Weights of a small GPT-style language model, trained from scratch on English Wikipedia.
Size: 10 layers, width 96, 2 heads of 32, MLP 256 tanh GELU, 2.32M parameters.
Each number is 128 + 32 x the weight over the matrix's rms, rounded and kept within 0 to 255. Layers, rows and columns count from 0. Numbers have three digits each.

# layer 4 attention query, 64x96, rms 0.207, rows 0-40, columns 0-95
124139068090128188111083117159175141113101140114120099130137096145144155107108136082191125113137137184073033090154087158115147154097145090191124155136107121145121098139121138113131129149103083152131162161188114151098056134109128151126131119175105114118177149107105054116088097091150073095
112132089084154134096121139118159223099145072098149151154149163129171138095078187100196130116126156108123129154142112148142208115117131159168124107103133138173191099105122113138091093125162067153057096075176129148169090185135078076103125154209088091124079164093122153155081105136140151124
106210062097127152080133165076156166167160093182129165186153189118149206095112122127116120064066131171096131156089152180140193140109110154218116185126180126137137120125110174094148063103136090127121172070185133167142107084183101142121149118216173094122145155146133076141126164149156131141
166118125147110136133113100150118125119090150091105119153137121067124120144130163110116155174148090079122072134117140086152123100161119131078103099126112093112094183096164092130122102103122121159108097143065134132179170165134157106093151094120097126154120127113106190156137120150120115154
153153112136105126159116106161092162113118148168131124119178140176151142177113108132151160196133138149094150168147178142105124104159127102116137079103085072070144183081137098135151086113124131162097137143144149144146123131179142064152102099170192159133155150155095156171146136197116130151
188115121143116108162148076183126106063121134100079110137131082116098089139103138104128127212174108115120133130125143067141107119140110094068152083209060149119127106077121102148111117093126126116164092170102142133169150189095145079128130115085071175099111159143111179126130105130093116120
088159107147125122133112184106064153157162112175107141167057162116175143116162097166103107076055140130111175155099141158164148148086151155187057166034172121141155141114086173126199131172161149137133190111139136170103101141087118186151171145153187115149112115095127051056144206057122185099
177191127184141146139153132167122147116160133198169131144156179116188192142130110146140104155097129165080202166116156138133188148144125135148124134147111090137159119108144190114164110130176167125150196123200136199153151147163167142171168112163187137113139190124124158148136178139103155126
218097141157094119132174070162180140086064158129121127113187165123081164188188127096185161233236151134138112099109138113107145130166129097121197135179113131188088175169177124170116097078118116113113142069131164114141114106164181092161091105115114136136141133149154191185114087190159081149
130088135094098099133140043076152109095095139093148164091146097154100092103146131131116148082145127100133075076134077106106130097123158121085163129108159130130126131148139051163112094081066120149093077133040115053097118129098062118115078157084077098121112119117144113155095086110161100161
062147114151066100091139121176090140132206168096085148123085080146102148068114125132066116105188098078118107121101158116113132057142132140146128092105138157131158103098111122131120082130186088117091157119090097079113127096123126131117146131116174136151123098154133101174142161180116137127
096128154075111176162092151119131107126084085113130093103125146121121108102094111095115116136063174139144122140113116135124127121091082087132066162085129130105119096113087054075109098144097118107142098096109092095102111117119092137131103116103111098162126081139086054081125116081142148148
139094164078163174129166122093163086184122184125115134191123148124113155138141134127102180109093093097156169119059141165120179209183130109202137161120143162140117111072140165113125155176157112122164150070147176197152140149197150092091157158169156144146152169123090083095168109092098161103
120139078092146124117106147151139129099090219079149129116140069155066101137151171142156138156118077241141075086136144160120103113124113127110115135151082101113134144161130191136179102193076125207201145187142180089175110160071198156137173084096061177153106082119121141105102106186116086089
120109126108110145135116088064094078157094145143074068101134133126154043137112158096159107175192111101133178099190143146138111142197135116116082088082107146197110100171147109173092075141138079150150191110058121107089088109151131083155115141091100060177118101111063125119155131054146107157
149113152135050115170140114191131090159148172116123152145152138078126185098155105128103168154099102116150255147170149166121140107103101108141123133123188113065120083112108079148129090102118192173092148166131051123096078179076095141152066170127117118155158145150181173144086102134108205115
173165129187098081079146176085075107082136081099078128114200172139109071123188111108201136150113139159091094117119178162113098172217112142146192085143065115140138158064137143146090168094085055169152083131174162155120113153110099157105115143137156150107124105148092147099124086215184080140
145180130072167118113147115165154106116142091146104164110113095167172159117142124151141108175127156075048116077110143127139155124109109086113098116126114160161143171112107157129198100178134114123152089133124103110106190111078106181044142117108084085194144126106176085129176112113116082098
105136158139102114106172121119128157073137133137224153084150123100135145128144180140123162146126146098118102152147135162095132187246146165083127132088109078224134160099120063132128039168126100155125125199147164153146100173175116152153131141112149101153126128087030189128157164128148110117
171150061097130122170164109141181099129162087117113150176157145134149142121184117111143145108196149150174129110148091132120113081174141166157107130143151154150119091137143170137134138168117130103150212165102128151127207109074180141142131137109082138142140141113102125136127142142180107042
152091115181161130108102097105084107114121139127126077164144229100104148191143176111111074151128112120179188118112147133124126090137179160155114137112093158132107130129114104105194040180145107132053173150087130102187140183099100150119120153114124137069114143092148124128136166131118147133
105107097129118094106078095138128143154138146149155168102132125120140196084079126184078094079150148120191180081137058121189111099070138159129127136092106126147146065129143164105112169078149139106096159152160134137104121110163123121102147120120140063151125147172119117141121073108121154085
131150161141116142141100151109136125170147073119154127120093164163147154173128159148162148166129133165100187185111123165125160175163080157155106152120135181129164128100165162044171129098197117191120131087110174148182134158136183162191164185141122135141079101134111139060095191141085190134
101164124073084141091163160076093120167110082133100132110132115121147142139145138061172121116089171093080149118130097167133167113157127142155194091061207069168107143179127136115127092157132169128090136130158163157067116149153107091120144101208135148102084150145161147115180090173160164142
121109137115139160156159138175109114123162159138155127161131163157175157153164153139211095100165116165122239122070166127132138181108116157132145132097178142210186151182118102110126135137158133103091107137147154133153055153142044102160084141175193118155118162128127148080104100153115146159
133135155139132033196127102132140136128143172139120109130138115108113088133200183113116169146175089131125124178126086152161148107132079163127116070151176148066088113149102191161157205110079150111106158147119123173102131145114166198125162144040172117169073111110145191102055101127125109172
133075145140121120060135160080107072077080079125212140102170172104147111157158134123148223164168078130123056123124164187103141140172107169107123150111082154095092119122160155125091116148114194165078146079162132146095128106112131100180110098128167136115096207127180106098070147178078097139
070132128134078091133149185137098087117123158144130125107109114108144100134094124133147155058126172120108111144103155129108169148098099119071095109108161120129163122073162150170092149132131107166099085151141106152165115104080108233157133125163100096111136181158156158170183113130134206098
094118146087103112120114126133112101107160107114065130089094150229131069189145163087113167121113176049116150147128062093112088099035112116083111100152099113123106154118164054143054203131120087151141105180077111085156159130090104112098113152085127128108095130075143104147113110136096153110
125183130159114107117095134124138117141140151125122134114146134194144071123187164196197128136046181156086070131063089146088149108165130124097122130145080165156147060107091164162120148109094149113140075200070103097076103152122090114112169165193154178124095187142160130143116097085143138110
093171117192145139167104145179103161132163156210127166100153127141121142124117114096108096143153140184110130124117159134141166118141102129098097138154119136185130115098124174125109114163103097133200182162140155148134151186108128197125095136192144154131063165110130114128157239124086111085
136110159170147109076150138177158151127094132207160134121029151107149136061167082113159090072104136163122180113141156155124121131156172194141092152096111092144109153113139169112141108142140153162140134162173136128162104101111185131092186125114106177129036120150111015141193153055151179151
138155182168136156127135154139158132158185196104147126138131130152140104114179165207145105136145127142114095154080174171165121094118206123123193060158179124158157138092185133124170111141111162110158144190084152139132132114168122129170207134129147075124120208138191150169151180117123200147
116140201155153159150150174150144105165168181142139138143113142119127115123172149181112118155125090114146087149064186169143070105104215112090208110159150133147155132110167138141130112150099184107167122157060133134076138086157148126149214126109151117132137162124195133172148162110118192134
135119085095093117136153121099128130124057051142137088134114134136105177132084080057112121131111144125139151125178058093089146179174074128137064156141087118066116118154081146091126175139144120159123107094176110150117090150122122139100050110180108179096135063146080095056093071101136054128
125115125144124131104115115139129143133168148138131148132158106152144102112143158142148144126126132126096125120120147147153158129112153112158123080106157096142135138107155130144129111128098138139098142169112133131135176134111112134142164148118125104137123166096144143173125152138135143145
129153147168166117122110123140118142141194154143126173127160147112156104127154164197152160106138109129128134140098156173187115075098154147167196129125143138163159106118170124199119076100122133132136165130098139112137148116169163134149178137106143088136108182117162161225157164177116167110
137140161115092121122128136134093112140118151115115123125125113134105140112123132091102082125111126127124117124116129152097130129111109121101125114135129114132113142124108126114147164144122121120127123145147131152114116159099132102107135120122113124127125105120112128097142119115140115115
133148150141160146125104110150083107134143128135177163107137119106141144113134137138146092088095138105108187127133131162142091137099151180163141163086130132160130111153123140121137117107160141159118160121168166132136134140091163125131189146095120132111155116132108126139152204127168109162
134158204163132126135097133127118161148189189134125159134187182161156165153164139165126145080124131128088112149094155163164131085108143135149200091114181075174161129120161116128121122129128134135134176153134121145150164125142129088176168137140142122125112165079147166166130166148147172137
177160163142135111090138140124160148143171132142094133163202080091106137146161135142147156167130088161147190185131220184118146099144134122165155115130148178143101190131150166191153116140105122128130179107186139174098166092179131116145125156150202084135148174127158148163137140191117114152
# layer 4 attention key, 64x96, rms 0.198, rows 0-39, columns 0-95
182095147118158112091150124145110163129102177195137135096128087121110110117155161195093107122160128118123207123151164085174121133165123179140068104137167138185118139129127146149163134139130144161122172126142151123159130092173135096159115139095137156145129168173140195177138153160095119135
115131117103117078104131122133141085053115113098135158169150133140120109146104135098110103079091083128093098098124116161086061216103123132159166092133142134157133156100104095107109098048093094048109089153108107043159138158131122116085140121068082112041160108087083093109118157129119078131
130163105126181079135066109127145090073113173130121174115189094152130147140119125136128110169110092107103097157162033176102119139087107136162106116123131117103160147103164121165106079114121128153147162146102149089099139117160153144101148150139107062107166114150115140135110144136160129106
083160113072093159190142143137155127150119130160130086167026111112067152134151082132115139136195112167150153102180141128122179137183139083081156143217166194124103110159061096110150139156139144101148112106072129121062126180083094158115125146105155129255085066173180148077175074089061191154
127100126071126123145127141084199177227115119118110046109016184120107118118134190171110172108171199178158136139123158121133169077146088111044098107158136161208079203197148063137160165206083062113118092110106121083159136140046132115139104165032148166239049098069184102188156139098110153151
142117112086145115151119125140174139174118129152144140154153165133143152125124158137098109121117091133132175161122121151118133149075126119114132159104128139106125174117137095081153174102119080115117119096111108131139123147106169084111125156099156133104138110103132099143151107137120131137
127078148121093127174101143107127135164045112160116079079118132065143101115131162127131154119162142115128082151137168126164130125162123145121066125125139097177118177151185109093134136171126119130134146115145118144137113077099133147157142117144147149155121149120098130141094173160132123135
142141108068172135101114102135133158171161180154147085202114150142138170146097126140133116116122079097161208148122136136089164132096058131051161143150130129133121168109160124133132135116119087123094121133091175118140130146052133072111127205051128125156116099068116133162145143100079141101
119157094125157133127144147125135138124163120130138125169152103129067167107122087133137117120154128130141176133124109160121126139115141139136183138164114162119072149129103137134106134117121125104140129121131139083108162151108127118114115100096118153133126132118148148127113131124130143116
101108169195088120141159176132123084099111088118099212044153118148095095113130157107117147125141166160084036128125115098183134164140184116219088130138156134103150086116088125122123134126129138139169127122122098096105104086163089147146151072241159157119163155168183143129102165138190144122
087057197225076088165136206202160079082037049094137247058135066121024073113117093027091098143119152194083005156116014113154071211197163093255012152045205102173178101113079098078146129158145178099138121125140079114144117142223113214081075003255128116077111102242133034000145127160185087148
112106132162119105149110131134085130127099137125136131106153136115137067135144159130113158129121169129114080129121157147187125138134166135144097135121124096116134123138119137116133117145139153161136115116170114161128136118153113150126129108158139129113119138116124148132121120122141134136
146156179114125137147132114032089076138122118109096160154131210138125175131117117144185153188111099114109136140107183135129138166114083104068137115132062129161150142103065114127153107124170147080133159124140039122156172130173163115128055148144150222132159144124166110149149079192071135088
140145067134104129109164135126167117111073149064057095056116049139110112174096095158151107159050166162080096150150143144103099087170157141111111106167117159127064189147182138157190101107133146118132066150142127201101042176112185130104142069080149139168189122148108079147184132098142016097
115150134184142047128163141131125103119084158176143089192142134031140118159152153096100170136240072153142116103128107094130141090128146136153160147090159120126116168059095152101135168119141095050125083114180123149139157076185171102126150144139181094209174156146178080119128107146184123109
097194144072097136122113125085079149211048143040095181159149138119147124115116112123109038146152172107104139146111159131145159151094147161127115105158107158145156167127167071205072101116116245205099123088104144131104145118141085116138079189151074105075155171205151204157079128118133196090
099177109167156175185143156145145213128133128096126116150141150214153137046119100162116211151100180140149138114183159176134130134140174063120135099190094220121117156219138124174148150154149128051007096092159173159182159182066117149147129110101116133184094165117183100106154141095110128198
139131111157162139115085082169166112127144146119166128152162111129107073145168136097157141088108097164080148117158124163132126138162109146164141124148137169112105107114154050132114081147188041133088083117112147090173154193190141044110100087145108115036135087142134140193151141195106119127
135131206119127097113178159150091099112113184132160083134169132102118147183140218121081133149141132065078166138154147110144149135133080162114088166143201091048135106176154144121169134098160073181144143110147182161102155051113090138155098100173149086176096103124146142158114154068146073147
183183132149174174177143193104167125117147147080084132113109094120116144127093088120158152097143117168132153058126174056162090073173091133143137076117191162157123114089131132140169133160088178165104076084142090168188140107125125188144153117086128110168068107143127110207182092161130158101
140068151115144153127115134089083122107150170172114166084169061085150174139113131166100174152166100147149081059148161133101178159159114112173110170098155139144116172078116141042110186074046103109125178084156148136186154136091184084118109129128123061129162140124067189109139114199129161092
162092101033107139101104145071142080138125144131119133109166156124115114112133128136049094088104098143133127109088060123170082182108120111110146162102137129127118101071149173135118172161082106100139089118115112118148071153114190078123181122169133137190131186103173125120140102113107086108
092057112128133127116131120166101129098052140131147142137190131071131182150090088080131151146109095110171164133122109208096110127115169124122109123106130164092103181142191181127172109155112108093051162173126085146142195118111158100151132109100098169109181126086132075138079102103119136072
179151131120153043078112178112142139095098102095139134144076191133086133172099115119118129200106121098196140106119124061117179189134090175119140115079079150195127164148123110153138129191127122076118047127103111129123149185106106102147095155106125105110078102063135127114126150115043154149
122068130101114116131057151138100158170096160117151086126221159139149172162059154114121109117115150166138076110096146187126113176131112110091087127146087186142122165059188078141138099114135073138089087174128146132127131111161088096054119097067115084145190080127067185171111196074113128089
086109113141112156141176108123112086083067089211198080105112112113125125118149152140134106139181134080098130142115135100134124069178117145138127180122117185084117118094126110178107150160182148170102137138054167156110137091170168141132133124135131150152122057162160117142133153107125154057
148136131184166135118156160151109120154089073170119124165127197108117088121127118152118220148115144064130155099179138141066120126193124163121021144165117183097117113104145107162116101128144194091170157100140110111120159157150080136127189126172166185167113083143129144090158147169171173184
170128108140093165185093127082116122113131184170168117123109113095106097114140118054109054116122093127148098148124131136058153141110124118101039140123156093184202123121160116151156149104116132141138117181171142118150085083069106122120083169210101099122121149106190174103096151075094145137
123121143161135097114141110167094149113131188095198110131166134155164140123120153200185111178162195158093100123154113154127079133099193100086132109137121124102145087158137104156170172124158129114076117129089116044124102092132147085121117174114064117036087150200112147163057131154096144092
131134154090114118182170083145112125078120104167176129155128103141094070124084138139070177116100094170103142204080142123083136141088096147132181132137129191149162096090130131172163093070045066087174072120051163087160084190093101179145135125162132090113132113108158127131179142150089128131
082161129106097109112087175101086099132145136171125088118133100144098130137115103117128112118150094115048168098098129190080137139154129135150091149144085074101103063172177110105163151047079108127131120145134161121168140084051131161071102138087160081125153095174142091125124146178078121131
112065110070168135098172146157123138076138140136141109114130155144104125131109118068139117108118094085116174121145109069125155160115136126099085154077151124078116244034188072119124068149114098089145135148132166093117148123072112074079131096164113124121067135097069082094150233171048086099
095114081104102094092123108118113113074108055095114088097109095150094143082074115093103080090105138105134076054105113099071159124150081137082120112073058152105097074144100089068089087130118072120071069106104125110090096113054074128092081097108089113098109085129087110069094124092107107102
172167134104091129129116079116121180157170176170128108164153102135185135141147099153154100076142119115149141154073165174140176146149130121124218123147142115112117145108167163146104130114119119174092188182165156149144140107164149126125117148127133115109149162141114180172120105118116143125
099099155158128111179125158141111085091071123122099165114156108112110084120103116107120202139115126110130047105142106134134129128125127130178098142137117119102133102120120092123128084140116121108108106136118099124139116132120119157102093085140118115147129100135114116071112157132161122135
087123117083149092160107137121102101096142082121109117110121095116123150111055073119138121095112131081114105084066131136095149144128099112061147120103041156135103097097096134052095088173109069118091090115143123148124128119088146168087090113127090116134108107089091114110098081121107110103
142161097107120125089143106148118160171163138147131103167134153118111157111128129170152076123146119134178209118115125143142138146112126136089197133120123153137118128139144173106145152138130131147106136147134130153083142147086157131144149175133140143099148138116152117143127106119092099109
128140132114124135122154117142169092092167133124135161144127162143123137164148111137139177145146147127166094204145095111154151132124117174197104157122164113126116144151152098191132136135104122129151154132146096114148146139155178176162129126154134129174114179136112171129116137164135165165
120163087136171112067129170117095171130153140123155113139102157144124129161163087106108110138165111114095165126155113080139064108113068146105155119149063126157138143099139150160193176109124158141152141127156130118116184096170149131117161144132136107107130123124112115165124130157060103101
153114090112137138111147125115160173139153125127153094135154144146151150162128102145118070139137144127156143117111127143105106108140115117079153115101102142153113143100142124103119175141148100128129127159108177119141116142105119142170122151117115136137147145115135152164130127148122159125
# layer 4 attention value, 64x96, rms 0.318, rows 0-31, columns 0-95
101164128112122092068132156105090177145127112084108109163097127153122102190123107108139138196071163181151160135137122156187166136135169124136101148160110154149076105153091182135124101176113158111100167101094127126111116127099140155181105129110151160120074098072167078106151095132159117074
095145118169137136109138136162126121129072149088100133169128139114126100112114142114132122099090124155179131167118128144126140155108114156124161095143127135144091095097159113139146171152104105111142153105147096131117137094129155127155146128185172145086128157113119205148065199157111157113
142099134106185098159093158093155111191086075154073129134163148163145142127154142144136118120135194114041105106077073094137104162124122177144144110171115110105157143120167126147126114077099128096071144164123136147120106128100134121115197130130163154141131159133038071097146108106126140084
101097159131118145119163079123126184130083136146192102194112131119088143158157110164177120217094166148179103151092147132124104135164123104142127134124137154141129086127143116092103156171145176124117099112155099100143097154100110113122139128094104166127177174126167109079117142057143123128
139147151147099116176138139117120169184045138123134154186131123137113161121095164108111136142163081141129081130141116133154117121071122143153132115079121050157137186059142108104164190116150179127125133096154121130133133144107109130153180117124165204153129156067175135115092139141144128092
110157085137136178097128105169125170131080181176127109145109091136136175124152112145151162163157147172122129106154148145125127103159162084142119152125095194097058116146123107152103077092089120096136141093106116114082156100174151123155137063157168158107129072155107111183110148142132124116
167132117100090170176076159105186086128155109102117155070145121111118133104108142088116114167142031113148106131126170067127181135046094097118082124102137113164163132124125209103173126104186094136146130147129106170128110122104117103077137168193058089135155151200141132136144095167102089082
148108126153128089166080096115105064116124142082138164135137151124156158121060101117048115103056065126142126137095146175095155118166077127187108125164136131128114112087112148164116145154134061098158150145166119203113192157083128088110141175179143091162092154110085104132154116150084166141
059128121129107138131144160128127126118072106165155083108123157094112148125146085110169106124182172100098106118110124145125098148047131085135133155068134138130150187106160134104131115059163142145130093114155147135106075108087113142119073121113105140132168103150163115131153193075140071158
107086144111142104139166145154134102154080093175099064148099120095110114107126188100131066180143128161108118084145110104164151148128104181083100143185119150155127093107187139076154051177149108103149130149203171144119087108189162101139137112109163145119128162101134156110120128109115141066
109134119054135206162117122161152140127117158096128128054162129181147102114059133123100076130175110109122142083164140127119123117088132204147111107145083110107186117126155136127105147157099094153170112148073199131142143126077129084110127127179119100140168153122154159128177107096074174143
137139123160117185137053097126146150123126118149158089117131150149101165079116162094112108148115143143131153093137073158142125129152156101116152101105086160122103126103087157097062142104148148104148171138116109111131150195108140150131103124141137155216187122106082126120166132110146129134
096191128108092148118157066153067160110125077138102099162141149121100101127097132123170131186148100138130102117145136200080159144141127093117116142149118106148051121132186170101079085158075121109137167149083095145164115122134114196161098126130149138163117120139136147109099095163163118136
113112112130097155132172157150179072104164144130146130129069045097152142176104069168185107134164104080121041069143122051116156098097104134141118145094171190126143165139079111126112087085128176150140132111150095086091120126135105134128142105120151072146140096149145123116132122137107153128
148056119112105134168184142151135195103098149168123117101117133116153139106102177143125125152129151136146070096118176130110143165134119138168150101126126167054101162118183103136152116118107109125115136065178095155147144162126135139170144084149157162153140172106062194175136100108135117081
113094149145112112093216142084131176155081123168065147157085072135134137127177193128144134100094142121145129115115151129136194158131106091108127100092114108084080150137151113096159132157095182108127165130141062140100148111182154169181085152140155198093155173078096109126112182209135181089
179168081092137175176128156063126104138151148147137136148116063167082167155092118076089086162151093110087128137153121100095103098107109101180142086102128116124148145096099112143122142084154150135133103147080124114115156108139162159102179167132135139173176119117154137091144108109143117129
126142134143097151123147132073124108059164120100103139136133118150112148148154101166153107178138100107080077121154142130143138128117118141169110149155133082075140174110108154119130153111097168176194172127155131081091098119151135133108115085077071177109115106122129119131109165103096165177
099138104090098133114117108132105174112089095129144145180162102104125097128117137100170145148150182127134154127092139124145147138123166181110166121144100139131115137158164141113120087089113111140134125090119115096151093064142152091150079096164102183115145127157160116131074130174107157188
075164080107114147113125098155176106064106157132143152163102164154140177159171141119142129083119165123160168141171152114112085148155144118125138090105156181146091126077135137103119159076095108128147212111135100125137099099140147141091162148185111155129120126151102093116138168135109170124
132165157117029154096062173083112128143132123120159163156137139112070103157148141133184124096133170071181112193098110122117085115095085134125139092151132078132136188143114104130146237134172160096180144096146117125158119127173150190129098162122130160104133124099138132163107163133132128079
138179099157126097129140113171137120095144168192168142078138099110151156155165110096164069128175121078148124103153119119089134170141138118151129168154122155108122159138122109113096118142118093127084165130094144078110149129172141082082139128153113106122162119156131147129119159141108084110
157129164106134111119148133153103043154131181131104179067125143091126169106155141100111099097117127095152172165103134118126070147089106116173156103181102113154160128101144167150110113138179139133145129204132140136081129136172095072171170148142100095151153154152071163124136095103072152148
079135107164075115112134141251141138114121160110131145093154047123119073124090125148160129149096138117146111174158161109119156150167104090076137127080098130144094132161122127153123131157115148154166165221141094094112179128106125121102148082095090123120089064150106080111144146147139120146
135041120126118155175112130126142110097138151149078117140097213099112133057100103106082162119123123144109216112096124101119105129153150158143147133082135075062145144104131159108141138114112124143138120100112152145176126100106112139159139117143108094088154158154163119169117115068162102128
112102145162154101111138127090136132105110094134077103155116167092101185188132138118153161154171143178084120115085074122143113106186108128109141110137133098129117131149145097086148126193142168180163128123120076125100118148149146147138122099141182188094175141122142101141186157148114115068
134104092108146170177110099157163123108086111127128130113119106125137132107082173091116127135127110145105161079121126098169176147115121166124133123151172120151194148152096141169135114099108095098126145190077101159104128122122111150103168117184099148203132181071114146182074131100117117135
172128134180126129138116098120093142169081153175094155127077125100085095114145113126173154149116108119093150104100143096146127120136120130092064129117111187141118101071122130113142173059178092163120069139124160127153118114144189125121135164120137175162135130129165105139149172131126119144
128117122110178194119150131166146145141123160119109109166132112118086130121074123119100124104098123150182148137118163120122124141189112086139083093116106184168131106124121107134117142119153153104099134079137159172120150134133158112181121188131088127099149092111187103090092143165099166113
104095168162116090094151136147118154144138175145105144101153177123163124140190123122114120071057096132151070107152161148105110092162150078095092088180092100159092110192156157114119133138144142120107155177088164186089104110162205131155150124110101115127102139111128122134170086172197078095
109161131130106184141177141118163096135078126038167111072136099075091152111108095126121116183146152126059162134168191137119135173174130122133101104103162112156100179072117103092161159073086138185164172125139132159126145094153086110159079137093144106125132094148113141142155194139111121122
144148137123153128109147126174175107151182130111143155130165174127141064150108153127127078096174108065112125160145134096157131110083168190140086169147083073115097082153097108162119130089099172144149123155133134114089110116100116106082198094139101095101112120149147165139156103114111132142
# layer 4 attention output (transposed), 64x96, rms 0.299, rows 0-31, columns 0-95
103150135081104065104116149176143115157181150104103200116071127165153090112181126128100179124102097093128170158112153108134155139135124146092082113115139186163120149095189133152096180146155094142129100084139073125208136131112123065083080150098138130155067128104101131164133156121168130116
064117130150090127132098154121138156126141150174138138128131084160141112107126127081125116115189154132088095166144109135169140150117113119143151111088149092146120084146107184119099156135128140138111123198129104066137130082183154146150125119162160116091120148128072105137121151088140144083
140137166109107099168143169080130074095132082180051126097207126101109145158190136128129165143153147143106115144131130059100166095084118158129123106115137145086078103079142186152104110210115067130156119130138152172100156122147092148145127119177137106140149149112091179111159103140104128137
146131101159121126136145083122115128092134114145137122131166125124147085111104116110126125148098160046167125145181123118176117135137112126102075144165161114149122179142129113162131116184118125096111176140159097141143144127110119109095116188069130106158188150106105082149123126115071151124
125102119156094106103137146183137119176154091157100154135115172100166108125111104133118099110169111150099106118147143132174174087115122130087120121149120111153079138077138123159067122152193126157123169117165109184102092108159161116167115114134109078187156141124114101138175120088086126098
086084051096065103133150106129114128103114147175149136141111145140134157139124095137165113161147085145090157142108108162150112131105149161165178148066120131132111175122109142112139124125137114110105151103117135156177160136138112128045120107095153118185118104145134132127090158130158154112
114116112182074161106118164175114145138084138044097094116148124104078115073086189108124086171125106201127150156084175125148144130128114133105134112116141110137114108100169141158199095168126173078151108192137139148116094147056137125161135122113123200104098153158102152137115162163104108145
092116134205097085085098119104094113130117114166180113100146095164101105125088109176141151146113138159096132078102086140163139155165077092116097043102130180112171107132154168196094155166102120147141114149116174124114171161101142143182180144142106136125066109185182137148134095101092146140
108091071152175164144091101197194127132122104095087130107183105148130122106149221122160132170167118056124159093125127192103155116113151128096162142128113128116115105136168090139084138096134094132126131112120122118147131098124117161136157133125125086155193133064110155127123110116109082172
086062142132169102104141158107153138106180131137118177140158176121120170129175120098175122083115135106139125113091080100132183157094125138097097090096126085099119113117111059145100061071128171082152154187144103126155163117162123063171133131161165120125092193088121179165136149167111163128
109129146121120137096117117130105100113154162083100112123134115118115117079146136125158073100110154124138157138095133163173104149118145066202119104134072143115114101159172138077112126129104129123118149107121066220123162124198123130163111078144138151065127156159150143126209129135117151147
164122102103123162128157150156128112169091069148127106110101069106107156084131147137108130147102130143152116090160140182119131149177137130119113098099076124130100144110112120112125142142121128088130179128182111136136187107122093104094097170143101160140103142151158136123124166139123180133
102125168167156066147135102173130138112125133173121149143140148123102181081088163109097096118090097108105135142073167120160152200101109176132105155064150131149138143139135086049127112151186124089170120094105124125111153133146134120105095137153111151180123101092125086156095115131147141148
132119168159098159132169117189152162096126145125162090129116083105115071094138092101174147122157144131107132089157081114040144153148162124124196144138111098136163198119100101159083154132086113158120103118155142133137188168177095073150125132035106128142104125127088101150128144131173063149
144151086221090138110152148137124146164121151127104110081134168171157138059125099113128118110074159132157151082140080110116143117058060082170145151100179085140114099140123119115148145145121111111128157080128153191127131081146078200149120120152250068160068153132145132124123166098099167140
098149114131135136119162216124076171128146172131074133163043136155122148098087088155114150116163103058119115140200097117119152124136061106091147211170128096082078115121124111135105191092145117119164085145097100153093130130138134146129161129181146117124151134136139120092155162167129155092
123146149128106158126143114102136147132127134120112121073135169156187146107121127139151098118139127129114107087140164141088101094174162101097073132091114126167092134052147065106161125199154155130131129135123123124165150148130114129166130070099082179161166156132089082168132108136145159093
145084112141136111120117137120110110147129153108160124122120129092144092088121113209059133066114149120163149126153127097197122162125196188121171130113169118132141150090115098114111150052151148142164129117116134103113121146142099157147137114078075122123132154103094162133125077167163167122
088142098153134155126073152095149142126116125130183123150139106151109118124100116151145136109115135127111144155099190107084128155150142130124135145168146126108100142121114111034092103122143131126081107120190099174110112133123141138133122117141166085135132098119067162126100180175130176182
110084166156100136186151106083159118120100114149114114143144189107123109140085123127161112152162144119124193123134153147110124115105104111102146135131126161084100050163113142155128172102160152145076153087154088106130188179101123124115146152130125152074103143097112103135118129097148165133
146157148109054166152053163178212151128138147114148127187169141141127074132132135147120136091127154117204095139146117116118107069107088135101161124110084146101104102124128099120143123138111152143175109080132161108097107123175151170098113181120110126115164125185103141156096102124078094137
116098105133112081105154132105169150087100147160140115115109150112129154123166140084120087157154148169193143121108134133127144154127161094116151127135108151123123140172131102111108136136063145112133098095143131127169120098101141202140131114076084149107155133101133168111099143141132136093
163112138090158119129081123103150148079052173094125101157087106080053148098102119154151154151126164142175158163145102162161166111117111116131090131102148134139145053096123151101062083143139115156130156139125156127173183141135129142160192099140130134161130165125118142130117082144118134097
103087101128156126139113088113152098117133105127089106145070167180134088156122126126138141134082153130164090175180117140142158201120129099166160148134153118127127175119133107147094118135097124101160135075135127130093161088068201069123117125143090154107130106134082151156196125137153093114
137140114155140112197144077131160120124154109092137120149140088114121146139132120169112121120118144148081152124117132140134119128145052137165138151123137142104181104075104137120166146109158167090097114108209122133185126090124100158164077095156121116097130158137203126092097109120100080119
097136101107118169164156150149089151135132165172097121180153127137107127159091133093133151119102137167071155076167147122176141132092102174113123117143101139174140118117098079112111147117099156125090094148179183165128091145106074103108124141127110115127148069117128180119171070116162159083
120151126096112125110161131124133092119105095183087079115120147074180093091125080122122122081077128108123155140106176168112191129155145131145072154096116116101133130113092161157141123113140155079109113099115143119152096104158104138129188092198160139095143159157122187146169182120124130174
157110146144122164126126126124151111116092146150158123108137115128125132154109130084146165106134105121114103106134091169152122091115145152151089141191159105082132138070163101158123097097134096058109112152120058125143102159110191163153067162107122161152129159135119173135141159104099135137
113105096099116180163153127112199132121144145164122153102129136127091135123106105130102130120133172117117122177125091112113145114148117120112094108151094128133144135110114133120140166065134124131148123149091089142164147143112145149129136134082168133172136060142131037178205167140088121125
112123142113121114165126177142156077169065188130148140173119158143107160145110109147099104170112142164101128189159159141098116115039095127123114123133109133107146158163148086169120080154162111133142094148108097095118116112149102120098151089110144157119103141111168087112150077137137122162
094095164099156112144083135123159131128147116073161068081092119097177098149095127127101108201182108098110159134102096122112162162084140134153168122119108146155139103112155088103150172078110158104133131105137102135119147144129114105160125182124135125181154129158120166137170147087122169086
155089133122108137064170106065143141144116138117175177164125105141101122155091134125131123142113153146137142120141135138112161146114216115165097105156118102146146075102135136122139101182103153126164108099167156084132103101176118116109129145146107110076150121123111105102115127155123133122